config.yaml
n_head: 2
d_mlp: 1024
norm: "layernorm"
rope_base: 10000.0
attn_scale: 0.107
init_std_up: 0.0229
init_out_by_depth: true
beta1: 0.95
weight_decay: 0.048
lr_head: 0.0112
final_lr_fraction: 0.0
doc_mask: true
steps: 6467
Each number is 128 + 24 x the weight over its row's rms, rounded and kept within 0 to 255. Layers, rows and columns count from 0. Numbers have three digits each. The size before them is the row's rms in percent of the matrix's.

# layer 6 MLP down (transposed), 1024x256, rms 0.0795, rows 330-535, columns 0-31
105:126146169102142155134114124115123089101127120131140112120139150136127110145126144124079117145121
106:134141083155080120126096121126085123175121138105116091111165096110108114112144126139088152088168
100:144184142092140116144131187165145117156117117143129158086093112110111118131122140110151111113089
121:148130126132143085167155085160122112112144110139153129153132119156117117126124124117115089177150
097:158147166131076094197124103116107130130131124086161149166117137142108074106123104130054150156095
104:098111108149156136127092139126162119120096151128174146134122146099133122105121124157077098113061
113:150064106095165078124142130109172135107131111135113141139161181117144160121124114137163110144107
085:119136123151140112119138083131089127173150141161155136105136132125108114135126065134164177126135
086:113115161155154130131155132128138123099126111162138148151131136159133120131155131125102128153157
115:085089115130122123144120134116168102111157135128156100157105134133123099150133130162167148099151
094:140172083105171126128140191126125122139148103113129121130110173143125145117140145112126096115125
084:142134107113152114173091137122154103100067181110161168110090126112121127134138095143109151127139
089:069102119134155131095138177129125142161127128101117125129123137147165162132137130144152168112134
103:117132146143159141105120137131148155112127147149127074148140155115095091159087071112182094133153
109:121077146115127067129147132135125078131114128109141135125066138134099135129133143108137164139145
074:092141122131114097118161132092155131143132146149089123108117106095151168138122145088153100105169
097:097173182095116166104136105142134119134162129108101130104124107091132134161112109112110153177133
110:196077098126151130108123123098099122120118134111137136146122183109152136138145150120154121120144
095:144129105144140073160153072122140133144121129136171145153151137129121158132137172111124086075077
093:140153099148115107118131075144127136106033143121142163136113116137110106122150204137125160117134
112:167124121150124109093129158168108166138115102121145120142146126121126115096128157136139122116136
082:121089137143148107105122114153093150156092171113095134145080107056137145123158113102108120143082
096:124125094168158147141096118112143174105168106137119147129123125157133100119202146141135087098128
099:141124135104162140127113149134101115106163133117157114112112163147198102085137128149102123128080
109:133136087163131158171125129143126118152152111159127079128147149142085123139147150134152093092140
107:126136142169129137121152134148095130143141137113150142137135121101123074154130134109053123132108
089:111087127135104131123137128084109156086105115140130119131157143120120120112092148131152126107127
101:142132151084111182148142151082122124135132151056124098132137161139164142144092091162127116130138
102:096131129123130107116096106151152103138145123110148118114141156104138115148121136123098151115100
096:106138112154163123096130100159123162152124132144167137066180119109109096109163127122131113123103
087:142115170162100150155182161131085115161127091144148141105157132153091158118106144153080160112144
104:108102116122162130101098140147128130126156088145139150114186100144141100134175168148111147085170
106:156111131080101146129126107097147090120140164139107153110104146111139103105141141163135149152146
094:124074143130150122084143136119116153103087088141158161141112134124129156127155120162112140138118
096:113128128103142126118118144143140088155145093129150112121134145116136160112084128198094156086196
112:126147184156146078118112152135150155152126135157111143127155110096107118150094134138175110129119
112:164131137137129090155115152131160119136130129108155102095142112097122099124117083128137125154171
102:119165117161124165134135142132122118141107115106094090148111177110090098152100144137159153166129
083:156162079112149091142146104144123160117131185147108137132155096122111098114111112149150146118128
094:157125103124158173107136128127135117076157166136120091125127170101155127134149115134087137164105
102:157144146095147136105130128125112117173156107164094111125132103141148142146113077103136110138144
103:151157140120131104102149097146151122137147086146114115109110153122194143137153128126139122107112
083:131155147126135151124138132129169145117110145147081126104124111102122137142148135133100119127137
099:132126141171079155141143082138169114103112174105123134114094078122112104122130166122108138143143
106:125134079172100115166086157160145172144116118100128171125116101130157130129149140155101139085108
123:071098130163136130155162116145167124130135139127120148145125045115109111125153095125109152118120
103:112130096139130073169166149131117127112152121099130138112116165123151136116136166101147098139123
097:129162113153121136092119094096146133102129115104091196121112165151123117153110137077097133156130
080:158104106146167121086110169159171139103121091138167180124105140145126167109122138143099143147099
104:137151155113142097125122154125123110160143117114122128142122115126138159112084144161183107113114
098:102157173140155106126184098108099135065124138138089132137134139140154126167100140122096076187134
103:126141140081151136133138160116121139130130122102118158129144093133099184147136130087129140118103
117:122093136168164157170106124127106193132136110122153145110087149128113123137121123093102114093130
095:132098121109158151161098111148151156086145096117154143115111127160129139125132125110080081147150
106:115113118124128142085124155218117132155091097142101117099094127135102126159080124109090130099096
105:106148139120104089165122118139152098121108122125161151119119102102163146139124114126166113108124
077:152128128108110136108097151138069158134109113110104186153136124131145126088117094132107104134099
107:162162096105113154139149132123171125124102112150134129134116116144120113101124125151120149108097
110:141119114159097109072081113142115128122077137126158145117132118108151152164127154140148155113135
101:136130119140143124106103078107154114135153105145145127114123135127181158142161120170183139140124
087:110138103121128146148131124133145153180121116116136100113125124145142114114090115149083108137173
096:161128106109111145113157143105136133112179159113124150121132137143105093110091078167110113110124
102:128069136078157135138128117130117113138098109178166138110114174141138158095105165130131140141117
091:159095126154120111145101110111061135078121156113116149158114171115143138112168160112142149136143
093:105146142114095158151084126126073135182097125145109158129112102100113125139147133094078142146143
082:100108148153111137129136130135156145108122140090149066168134146124142119115146100101114135127142
115:120137117130112107145128138123109119147131137148091091144158103167132113125140155145145142108162
098:157112148082089123156127135139125088151139141144109124106113128118176095131105150114124109126133
099:165111131131168148183116128162147124143163135125147163082110142089091127137139171156104136130138
106:110102114164137133169140117131142108110136092138111137142092121103106143176137124139160104114115
095:109134119122106140108086172104182101139118100137142121141098139159149123158159129147103124162115
100:136143111132139125110119147139127081122084135114107110104110144121138098052138135132171116119152
102:148180123158149128126126114129093130094088160124087138096128109097192131131138099105152109127181
064:112115148141166134114138141138071165113112152122089169163122085099102119120113126152094146138132
086:134130147114157129124095092138149153072158153101102147111143164156088131140139156135130112160083
091:136073154136154155134139114103172142121144149162145143147104132136144120107162090134103124143139
092:093142145179104132171108146153158116139128153100119155147153107143110131146113173141122155133153
100:087145152103116119136135152117142132144144144122123126118117114128151134114109114136124123155146
077:130129137115128120093091127148160162114080099097121094113122138152123137113119125132144157162135
087:102101112186142113100114130116170137120108122120116118138112158132114132107159135148115156131124
114:125160138194123108159110101116079118104134112108108101123159077127101102129120097145145135099092
082:135128109183106118179122123137101103126084138176072125132143097174125167110114154129133114197139
115:076103146102141120099108128115137115100138116129161166185143150129144101094152090153064131176139
091:126162133135122163129151121176132131118106103135135143104142139103152119152135095104139095129130
103:129155131126125072126109151148118112147109164100145116123150127152133136146149118126156143175091
105:167117128138123141151128116141146119132143096089117157118143156146135160137142116135126103143104
093:148108128179094104102100126171155102158153140128096134073114122094127155152160106108123137108108
105:110156149096127097119132115125134102129158092157102175128147121120140112177164108100125144112136
094:113130116121156135140126088112127116139115154096132148098143104117094147134120136107119113114145
109:113143112125063150177152112121104131102123163155160100148095155149129159129126167153162090108111
080:065140168131139134097129115086161109139120130126099130105167132106120123182117114144100088139107
112:137133110129122128154091121135138135118083084136129112159101140118148139132135147150157145115053
107:149113160132135115166115170136120136138126144085106099091092133139130105106154152118135116162108
103:156129107130086100137132084156158092140159113161099098131114152118105144134139111112145134143136
104:159135098116135042084126141131153154201042175162112104101166139133125166122117107136116121136154
103:134182121106118141132154123095120139143109115140148157121167119168118170088125134074109145112131
085:123104130147134147188104166142131104128153136105083073162136166117137163111098145108134158160133
094:125133130099155126131140133137124135158109145127133129146072125122131128143119168125165114121087
089:116109128100153116073152131137135129135119089103121096112126138147110141149144131118162119123156
090:092135086142126099119135140088133083117172129098080102150166116146125111125170147130186169139127
102:138106124118104144143093176112121105104137079113088095141143143118136113138157134178161150168144
096:152158115128114177100126157122104141111111089152141127105145169111175142178143145135125130139153
102:113123093121109157118113177161113120117130166141133108077153158100118134098109162170194148125101
100:152079147198110135104108128124104132159130142125122098124116139123128146132080171103159117149128
079:126085121109157125120110148146127125132157090167115098135139125133110130170166122137126116151101
096:129107152120120141097161169121128138085091091103175132106139150110140117118131146167129129103156
111:156103213131115135092168126205134114127134121133140110146137162143157081135124126100106133098135
092:128139152157151134070137134102151131127081098116153118145114112161087112162119123182135109121160
110:143155153142149130168118103147117148124131128145092093120110077117177166132126155113179113113141
111:143147064121111140114131155115120153137147148125141122163153160151129143089155109128154143143168
100:133159102104132128153094143130118108091134149145140116103127150135133109078139081123111143136110
100:149103158107109135077148134142108122127143141147125111095079141125153134133140106126151110098134
102:157153114136108111157088114151140112106118162091125094151138158124136098128130135116160102141137
079:079140143138146137091106138132118143121134147074113098172129120106139141157113129149134116192141
095:153151124158151126113127149161162134110156124085102094125158129121094133115154119137102126119123
086:110142097129166111147140171159094110110122115131127136127117115125134172129125145140135125144095
099:136147163135148139109100143126108130122106144089127117155154114131091106097132118107130147137136
100:118118161130106143120099190072089128149141122111127100168112114127128114136092129093143098115113
080:107109137114105156114183171134154115114105105100118126106119133124119145125135125141132145142152
124:186104127156155144111175152182134134123114136113096139090123110094118128115145120157147123114120
083:102119109170141133121105140131102137142106154119102099081092079164119158129125159126128131104061
082:120091136130145126107109115085178181075157151144116119127140089122147102124142154140114160129122
099:107125106143112140119153127116142133149105124155127104156168141123157145122132166093129074148130
097:127099130171098153095128117075141114093083165140111149123111152092124121181175152161136091126149
113:120135163068113136094138107124140128150152174129101149129140110137157135114119148169122120127101
099:136144144105134129106095153118165111101173125124097111119122102128153127122104119077127089100155
090:119118126153121141116130123132103110132146079124131159154121133164160112159149140134116166108119
082:152170111088121089119089130141135123103126128152160095162168182138122121138133119108102126132144
089:159148120121138121168128132140092095155088090159137139093135115145157151164192159138119117153122
088:100115153122137138142104102137114125130146113152131136138158165124116141080129111153132104126155
083:145092152177164110119148128134085169119125129144113127109124129153169150159073135161123123128134
119:143106144157182142136142110119162144107133110123109142140091121134081114093100138110160118128093
109:122114127122126129142104156102160135120109110110117114094108125142145185090157117178119167144113
104:096149120152112099153147110111178151131149122125161128128140137096129149178119132112111152084127
056:120097117124133135114155127141139120100140095137141125148110123162115145131125149121116141158117
109:125133130124087150131150117121149137156130108061139142115135111108119105131099126094141063110146
113:150107166113119067136145121141116124119141144130131117129137170106181105181131111086154141157118
087:108156143157085104136088142127125143128127088070116104117139096076137150105124131120156109099126
104:136114108128129127121107155141063188142171141122078143144144132151107075124093132135133117121079
073:128142138148119119100153135117129150139139131129112152165139146165118089105117130148143126120124
098:128162145119118111178105123084079129159083121119113168178122123113134123111111121129106118177144
112:093135141168132158133150129161111130160176100123126126092127092149126162133141126097134150162074
108:145143126151162159092081134173156136192173122102162097081154127115114122127141068106138139100121
101:141124105124075149102090109156140135151142107126129123154108108085114145116108154103062133112074
098:102126101186143086128097081166143098126129168168091124099126176122107122120132112141142065147123
109:135207126253165127110137089165129152101111122090141133144116109145118108158140108157110105108134
101:090125107080141101149122166139135145130096123105155175107132133141130110162134161134126138134121
081:165082147117126115124142152200122146094107171095152138131115152160105124130154143149114145118160
115:129086152084144104162119151125165154130136120116122136096158110157130162133137155175112111124138
092:123133112102141166137119152110114131161103102088120140154134168126117087130108117097130117122155
094:176096164121122116197127086163131134119126127152157149135129143141107090108115114089147127164135
107:086133079143103112152113110118130107140151154108109099103129128118132135126130140114122129173137
081:124139051120159113178146108156118136138139165157180125112115139137103125145172150152116148117107
107:161145100158096119124080078133174132147122134138131141069148113151133114135197134121154121161147
108:124095127142071156140126094136129119138085107134102118141140117099150072142116103148122115130124
092:107184146121128154107126164141115099117144115124154158145095102124112164114156088128128116095161
107:125162110121121166105143124146165124120110136157104151140125087111089127128067158121134116140128
093:093200131163149146128123158107168096134103154183155129098110117149143133128090119144165131173130
108:110098129123135138151130122144130100117115132126123142104121115111110126082146111164116186097145
095:137199089153151144131130116126180117112149110131104131100154133099107177143131133108124131137118
084:127097126074143126116139119112124128072132124112184167118122134102122127106163133122097129082132
093:151133110150154131125144143126110093090141125176111091139139124116126138170133114150161117112128
098:149150105117159120117111089118116123191134126133113078126129092128162138106141123116116176144104
106:123120128144139065095092141126096117104102153150083177130138111120150132127159109141114134145145
107:150190102075111122170153122138146139135123148136139104102136126114188145118117173121148139127144
116:151152123126131114166098130074124104132165135143135088144114141143161110147129096131090169147073
095:134130117100120142129120105107128132097120122159093136121123115111137118138133138142138148109113
108:103141126105165106141145104085177113121115155134146125145155097171135109094132139121164132088093
095:145143127098108153104129095103148100106107145119128133119095135113119114156108099112181172141139
091:102149106131110170073126100128097166129115172128120098156126145153160118122129170116098112105139
097:103111116173153147116110135136115102170153123140104129112105144099132134120129148091126151136169
103:129111169141113106132118144124123145110158111156128095113159179139107123112159096152115125147102
094:088101138166142092114128136087199167136164143144145138145136093153123111126127124160139151134102
101:118177122095135129122145134135095128155105106132145116092166118126121128174096140130120147096121
105:096159133059146127139129129118162085140152183143159174081134096105122113135149106134141130164139
097:097104114117102175094135130138072116174134109117125116149128128129146131176151085128110149168142
108:128172102133144170141116134134133150111131154135140094087100095135107142101131124111149124152151
110:113134131081174138133130114085147140203143152112146129120132097121101146148141129120199150138143
107:102140133132162156103127154128140135148165106095128147139149129151123132120183098143134128114118
099:143136104182141151141146116101102123123148139144134111139135127113136145168136119109095100132171
085:124162110136120154127099118203157142116099137105108130119165108145149145084154143099113091111113
096:115154122129131145154146136113178172142149115125092124140143093120097126115108130131144138116138
096:133106161134097126164127151121159106153100107137155116129170146089126114141101123133163094145141
102:072124123164129154146137141139107167115148132125145145140149122158107128091143166135100142136131
095:110154127117133137096119138132184131138133115119157119150162154134089134083163105121150147143111
095:129136088142096124167094107147165141175129158142125114106135151097122151098104142144109132109133
109:130155132154132084137131117101165128137102113137165162122173140082137129124160110078106133121135
105:164096141121105135141103121104099103128102145118075113087101146118099083177170103117137119105120
123:144119144158146115107147126138140155129123117107094139104145128116099180105133129101117122154139
110:111118108069141104138113176150112141137128152118110124123135161135138126126125131142144149143108
097:134141146140125125131100112150141150129178151149115108115118127156146094143157107177082151116089
091:127149135142155105089126134113110146152131123123118146081124145098138130145134144133123146110127
096:156118141127123165122137108109124120154144159146117123173096134155148093140124153158105071113065
089:178137158067128138176117108093145123097133141120160095112115168075131089130145132115124134156132
100:086094127105115136107116120140132125115148171108130095103101090125102150163153110146151121109143
067:124121163120084130111150101129099127123132134150121127112162116121146119117132141127147124100160
101:130102165121141088063132127106137097100141141122162128074112133139151141122145124145125107153141
081:108145126136119082137134156147128107069125124096145141111091135137128103109129125152105122184118
099:148135139089125139182134161152164124172074173150092103105102158102114119095130141116166150114094
102:108131092092120058126130123120125135121115109145145156093121143107112135103132173147157130100113
099:092121151124097134118108084083120104140105145175105129169110075174154114138149176159161099109101
092:113121132132115159136102124118177128157054086099106124154122147150151130146137134181125150138157
108:150121128120122089130114129131133097128110148104134146116138142098131096113123107113089133128178
090:120168167117095093131158094104110141128119171114157117123172116116153131126132117151159108105163
111:158104146136133124140135124109135126082154127138132120158092132165154165095178090146144112140092
104:130114153143156103109132158128093127110099145152123141120117136149105118146116076138111161140128
# layer 6 MLP up, 1024x256, rms 0.0972, rows 331-535, columns 0-31
093:165122141122140151114167122098151122123126098152184134106119107142122152150116140086148106192097
096:123086107161146134110179144113118170151129120126111145069156122133138112125066129170091124126093
127:111106092130139155121159117145167098101126152134115084106117139111168156120099118113103158124139
101:137091164133130124087151138139120122078127141135102097126100063106159147086133146144133121144121
103:123163081134142125071137101147146121124150126098128109112122114107160130108118145139114137120135
105:150175123131121130124110091167113104097144125062126123131122152109142110177159129107143114133104
091:124125134151152119130130142106162135097128077127080130139141113141139129120133148145122098180121
086:135118121148131118107125156133172146130084131066158091116076123143135125111103106095150145098109
114:151105145110151102102136118128129085114103119143122124127116110094129124117153102195121118162148
098:111149146103146134122128094150148146127097124097153133156093134126134136130118110145148139101172
091:093125132141107104092130174141130121126175077087078158127136119094122114111122133158137135166155
097:154135110083135140143151116143149134090122118171127110134132115104120119152129126144088117075138
107:138155140140149152105150152102168136085133100126180131112110134081129135115107174127083101146101
108:136120163113104153114118160094135138124122130132129095111164131113147124137133132152105149147116
075:132110142098171175149103181145111113132119074114152145124116147180159137080110141170106198167139
090:087171096087136124135118148136137146115134104085159124134101118127131126137140135135136120105110
105:107129150132133145142120154125113055096130105082197109078084094108129151090149081154090108122125
101:103127091137174118113114190112133165123146149131069082082087112143129158142104113139109147180143
094:106124116125123160129127099117166094122159108101133145103124156127158125144097127131178095180122
111:099149118134095125118127156113124098149135124142113096107116103112135140178139107128104139138088
087:136109120123151118097120102134157122144126154147117130121126160144190139144144116099118171176146
098:108148112083115160154128130145162087110120077118064132155106141111107103128125144130115112141097
098:157115125124090174095163186127159154083111153139055149130145081083157151096128111180137134160163
103:114088091110151156100164134166155132124168076107095146125128128083119109158121126112099182120113
105:145089104097114072117108125156138096152191109126110147129114126169126116124132126109127145150130
097:106161123130097130109091150166076109142138112151116134133140151137117153144147108114090134103133
103:156108142132125133113117142082133143142121155056125123103121122155125149134132096134122148152118
105:155146126141171108094114173120126116125153099088086135134097092175153115126092153145122141160122
097:111123136112143099098140163112132112165106133111135075145138119137185165196135109099157120161170
092:093159135111102141121139167129149107090126139095125105105121116088100154119120152148134144133129
104:118104130136117157158102121117131120152152132122137095150090172156175100184115090167124107133131
102:140136095117109107107135150150099116159105143114121147146142116129141135152122096144069143109152
098:120149105130161124123131124098134121161112115127101104119136114119120111147116133074137145110098
095:182140136120136143109114140106117134106130110133170139129134094161105089096123163115099118131121
112:141160134117103139122150168120119131126122092073100075132108139098141151130122152115112158126124
108:112136122110128150079108123104102061128112131105122134135129101145131161120108083084089133121145
103:121093150099178091140126134131090145143130126147124107113107148115114144160146175107109139088102
089:155081135110132150111171138127113081130128112163148096159116155114102140138139168162095153142146
101:091107117078122157069161110100164106135134134110100112153131155163152152113123080108102096180151
104:149129128147104140140108108148140093113121114099089146109123142085178168122146148137096127111120
102:165106096117113136109109134129097094098141135122089144134152104149140088120083120162076144115167
098:106118146101181096111185118109141093123134112156131137113141122143133126136139124087134115157167
097:120152152104127134095146199108142124106153132096145105159120149110133162131096124146129158107130
103:127115142134137118086142094156129096110131121100159165112126116148152095141096155179142137143162
114:098104133085116150142141147163124082116134110119156110157136089087138128122092098081132144142155
102:107127116121138125111141190095123111162138122130060138097130107130139136116101124159111167130117
092:146105109081135088122107106169172127141109115113131103128124163087118146102119110093147137139159
086:120153103133124153157117102104150133135177162108100083129157115113181128166116102123129099117113
106:128122124130106119107132132120144060106093126120146116146161115147158170140143187123108126110092
106:117114098144088138071139129123097147109164115138126133113130110152138155132123103165104128118151
096:126092169101136127126160144119106085136116109143173170149147136154144148104099108138106166117123
108:106133107136155142135160150112131168137128140116113105122134110155106099187106201153138115115158
097:121119126097126138084136188111115131094146119101143130147104116124148105139090167132164162149111
105:131108107091139130127115163139150129104085107126149087122133137137156137165156149108138143162119
109:111086142085138135107142164147090165119175082143142127134143094121137163186086119111068142110154
085:077132104162149125147138119142193123111116142102140114108122116088133156138124155099126082109144
105:132122120116128133135152146120168101102154126085128145122120103143136105106130150176140168130151
107:136124113113132143093153108088101088143161101140140123110124150117122120071145113163127157177136
101:086143141139124140156122094133095110136124142106156135117089101139122138104156132139139163136090
084:160089131108099115140149127140107089127168123148123123128163136099160109125174167117088195110121
101:070113120121143181146165139132108122090151133098137131084157114139147142140151114127164132138159
105:159143154149093104139107163105179150124133119113124131118140154105136116155116121124092125182148
093:108131119117127096125126138171118114141171070137125169145147081120095151107104086125091155157084
097:136118161134157108099156131136130106129147162166113147112114148111160165120088166136129148152112
087:111110113124158139078148146154092107096111171119102132106129113127160169131113135164148108192149
109:156116135115126107125129152122109092167161102085135139143087123152147118107142123140102113164153
102:097118115137164102107149115137151090124154160130127101134125111111146106143146125138109149129133
099:074110115137126128138160130107095132141108125147176149119126133124142128090076160132110133133156
102:144101100138133103154159112180106139150124118138099095142137113145121114111152109171113131134131
092:159098127131128124083152124122123126150119117088136094127168094139152145117123118156128121130127
100:174106086130126143119110131112106135147158174099146120130145101114119121162112091150097142176148
093:120096130119093125123149151102148146158126137129116143134169111106119128135117135150113123112163
080:116132167093104157117150128129164085126150088172149121077153134147129156139146143130140155105115
089:116119123139157140113177139122144120143116131144162175092136147086110142109104136088144148134131
091:117109113163120172134134170164155153095140134128098108138161113118152132115096117141123162158146
098:144095095157105148138136116117155105156112141106113125074082084121118162160095103160089141124150
100:129136146137129146100109138110113104158132137138103093132140141146103136127142160102135110145136
083:147156112134159100135169151147144106113131121095127110075085087158147162135090138139127142127100
086:110148095070148134161137148099132132166181180127126118122121114187134115129091132088124099141137
108:117138090086113201109170112095142102148122115120130142146114178133167126161133091168129159124131
091:135120146112177109085143147136136130156134113089120133108121160077105096121099083165147097114124
112:142145138098146151176103104150163110144157121129156136097155127117106141114076123113133111153134
099:126131098122135118164174110124167105095112128158134085072151119150181156102101124135133177145136
100:107128135118111108119098140083176110104161113154137123121122122108137139093141144080102118112135
106:107088133081144161115108157116090122120103122160103122127084127107137140117146141149132146145131
096:121072113115143111126127140087140129108108126134176118113088121101100165089110178115129142191149
103:154138113120163154119149136152137125111178159142142093096140134143118135130122137102094100126133
089:146171087148096089135134142147116109121098082101127101093143162112150105140141144170127123135123
112:124155124114167144103138143103162126090156115100129144133174070145088115133124140125093130124136
096:092133118122200138135152146133089133098137125124167146077132134131150121162129141116157123165143
113:104132115113136087096099142092145124090158156097132154137106111105119119089129172115094132153119
105:139134138109146133129108115119107095135129109152139161109149122118152139120154121140093132129086
104:129110116124099138120156124116149068119184133072117161112167135155129173137135153121102153143128
095:113123114098138109089170142098131094112130171131090137098098092126126173128124132101153134124146
101:171144129102135143153099117112158176113137125116142100125154162120156090157132089137108095128067
086:146122094126153126108136092131120122155127154123125137127140096127116144132111094126156128147108
102:152162146120149155115121109092147106104108173129148116117121146147150136140120055130079098118185
104:124105079129145136117101124103164103106134130092131125146097154083141134148113141116142123116138
097:137144062084101134171137163133120131118098125120183151146122148095110141134132143108108113148111
098:150086114108152152109105134120142109128157167103141150110105088146117114123060091145124161137122
099:133085095125103095155105122136167147076193112136172131155103151103116133102105122084127169137137
100:109156131106109141115123165123156117131139086158151149134102103125121170157122112108073147084142
102:152115137085115086118150102127137105111158141126147139092143154169136129118151079183087112084150
086:122143128105175111127111154118140128142111146118136089091100081127192111121041155127143135123138
100:162094095112139112118135135179087101143173130098159102124058119134127129168131131137145152137127
113:149074131105114153129159114147155106132134124151149095102146096164161184138121159177088127142123
093:146113123138152096141111155198114112117147117123128103099157151116121112099133138144168139087132
106:111161084137103155112141179106054111093134122169132165125115115106150121117151142144124097149098
114:133119153113134136138110148152123140117110108139105121111130110153138126148086123123092107134165
101:156132134160143156134152144131106168116141124121099109137118076134136122116135116097144105143127
103:105140162148163160131112113164150126112125169157115145082146131114155157180127100121135114152137
099:113112129138139108109095181116103119143107157076140113121128101162158148128101105138116130155162
085:160161132110144128158109146137097146138154096163157169126173115074122110118095095132124152098154
100:139117089120154087167099162139097119128092093128104100127102107112094135170140156103115131108115
092:109088135138129131127137120145166143143130162123174129095129121103124135110142113117125144100106
100:135088115149181107146138106172104142108123153109096111079117085160154084119103145136125123156145
098:134095121077137153142184160114118102139105079110110129117090114137128144143109164167140125110130
082:153144160137135140176120103137103122132171154140113085110108076141148126149113143123115104125102
115:147114168127153135076123171136123077094151142108125098079119113100144163145133132155149150139161
091:142096099127123142142127105156145085137160111149168075121150118119141144138115142147117139124182
084:169175125102105129143150138154127079149097091075156134141130121116112116146122078094138081097121
099:101119126148114114145119158108133133120129064136106135084123081133114143118129149137118119124131
104:105121087116107147095156122157174104149148147092107147103161104136111119147124150096111128115118
109:113108129080134147124139157133101115142149130146094153129085122140140102167122072171105152132147
100:115176123150145164111106122154129095095094124135127111138131148145161167130104130166092105160135
101:136146120125145152129109105176160116121156159107120119081107184146199179110149152112135135127105
099:095093133143145158126165158150126152121117129115127139084097166131172129150118141167141115144150
094:117039138126123124156164117123137125128131137118157147093080138085156148133120116129129175110144
106:123080139123148132155144106091108104100126140123157130156108116153162095111121164131118146143150
090:096160129097117175121151151117135123112113171110143110133137153144135110158159142121095123145115
115:106124139093097168130116113140147072098118102155119128085085114113153167162130143141131145144124
104:126113155126120110112136123140066141090121063124109146126125173138142107168098117142153115134151
102:134118104119121112131120150139078122125129116120136133129144080155133193133124097157150165174147
073:125125149143114124160130115131109157146084128141127140114149135102134108136144097153138103092116
108:139118107098126124137121144131132110108103136138140105166151177114160121113127104161120171171125
112:129144137118116112094105129108146134137127119158149144135144176114134151104114128118143108120123
086:138083111120163181115175148138128131135130124132121134078105162182096113148143141116136123152123
100:126146119111155117133156136138128087118101162130120127105101115128135137148121107164132166128130
081:151124130114180132165102138127177100115106142160128101113130115089161116161132143124134147090116
107:149130135125147136113139123190097137115145104125126123105115132117126102103114127115091107124127
105:145141122109092099130136131121115155146125142135116140125126118170113117129076133138132155137154
102:150136106113124116093160186151080110143161109134100136124130103134114163153108089184139125165158
097:116104117144142150078156105125135139128103101105096153126133130142130117097142123116107168145155
098:176154080115098106102159154139153110139144123070109153117126141121093119109076124108143199140133
107:131086152119127125119142147115145142161107121161111091160154064118098142177119150136121183107139
104:135156139089135131128122084135122108153173095129131079125153115134119127123161164186114177164134
085:129182096128131155127105092090131101177131142170105102093148131116159120132129083125120122079093
114:150104161149158130131127103126089137150151114068091108138153161131107134087085089145142129141155
086:098112145115107121085151113128148097103168135150138147102122115133140132103131145132120166161131
096:112126113111126122133125175146116163137146088141112140127131104102109154129082145133107144135154
104:112122137120115158111147141125119125094140127147132148128113159126144109110091160126167121129163
096:146125135123096135104140176122120115101125161080092100119134142160151092142121129113143128155128
105:096096122105147102090149162155113132162103088131113133122076101102130144096116129113115116154155
111:156132115128138107098121142092135132099147203109132122155117163134153145139116133124102120141174
098:126095094132127121115105092133127155136134156132077108134157148113155097142076164124122141193110
105:095144116125173135132103159155108142098129133106113141112102170086128144133110159103140106105123
098:121119159129082176097135172141158118079183121136161129105100130125172154126111156122128121130085
109:123136125099123144128085123158119094087107150105086088164142102126137155114154132135100104142144
095:113104144110130111089156134113055090117142145126110135140113101153132104126113098166093154128181
086:131094120103155113108138132113119135145085114084131121108098136145162154127115122145149158201149
093:145086128130134137107100138119101148089115160117128129107090083131132158130171115146101176147135
096:166111123132101156110141102126121169093155139128085066106084130130138153117089126148102095136091
097:128117162110142159138161162131127122139126151081137122153147108138140140134062099134104101132111
106:095100121142151132143114148082132091140139066155110143119137101138167179097137122128140107154111
109:116111141082137144078156203116148140125109119131139162149122101036119128156090109099137136130125
101:111160113117107141150119101104123119143135137087127094103143126142140120166124117146145126140114
105:137108130116114109125085140133122135136136124113114125088117070093121084132110134161118178102159
102:118122137142151130116087121129165106133161146137160090104137132126149216141125150094154106113127
090:123159134101154118140111115136120140097169108118170108108149141127158129140148094085127152084148
095:134106153057112132123135113150128108096127100128120128125117126148134132092126152148133196156097
101:103094124113119172133101185143127139044120137149125146129156099149156118109123127109103164106117
099:167139146122139100126107150136117082147147122141099076145110123125121166089116087163112097151172
098:161140086130119076114121140112089131118155121144131136151132133114131134116153158132091116148123
100:112116118084088154135140109102131159122123108152115152133113147087123157088141127138137181146124
097:144126100127113134138119155153175124115148130098133105121145117110132149115111142102174116118099
104:086127134113119137113130095157126127123152121103161087133137103111140131167081111138146108163132
111:155121125078164105099132118145157129140111120070121108126148120093171115114089144114099144162135
107:140128125141116098101143183137157131096155152121095128154175137131153117162133103151138140139167
104:123116100113115152049147120132150115108108137104112147138130101142125137125130104086128132130148
094:119130115113146147121090145075116097134140136125120132142132151109154134155141135162133103125135
094:142122122134168121135129156139089088132119108127131159105139136145128117152102148110116101115125
096:103093089141158134112165156123177078132153160060144132122112150113171129104127143097122161112091
103:128100131114137144119120119109144124138119102135146120105150094126117110196167176140142152122141
094:058096091143134105111137143146123099115135123155158167135102140100117106095073168117105176131127
097:120166133114133102147172168109101098108129111089128121144117123110162126137119129112131117125089
102:147116139066142084130167172112141111135139154108118103137171146154142132179145152142144096170183
099:138136107149114112096157139122136132121096117129118136139144122120132139182065137142128125148114
124:093106125163134145079147148128171149122123113144112141139101094136121108129130140136110115125156
105:124165117132129118080177120129122137158146101151123130122111111123140115114108124185080100131142
095:106121144109124113147177154084106072161123121116145154145116155117128141104125121097158132126102
096:102105147095143137138178134157121158100111085112138095138122095161175145152123137151112111173105
096:137131121120137171134141106092143078135120140135124137118127182159145122161124111182152112117158
091:066112125118145091111110147167100104161155141123122150122124092166116200158103127146130118096123
100:148117109141150112102141105131152112126160105154142179134190160115114149123084129107131144140080
073:121132097158141119160099151131154168129100172095119138153105132097096126151123114146124139155102
097:090116137123114124125173113122095115127105128130134086138097113124139180123124138091139131144143
094:099087115130159119100154087142114151139137142138132152122164056193111137137134137110127108118138
100:078155094126168133140168145107106149125112138120141099117114137134117140118145117137128114152139
102:178138124098120136111172146107106144116121138147164136115082140123155110164124076140086112134123
107:109122116137138112115143098118171097144153130137119119157086143081123133133099100141108117166115
095:098157145110193100130118130131090148129108126153161094114120128135129161139115128106080133164127
107:102143149106127139140151125175147103097152113173121109117115113099126152150114111145131199137144
091:082095136135120179115167174123161116090155154117119134122104170120113118140109134149125128138136
107:166137109104121118122136114128138099129121122109145094127090155102145165135137172074090128137176
096:107148129106122120133158115106168114074155180083132132140108168116094137127125098132116110139141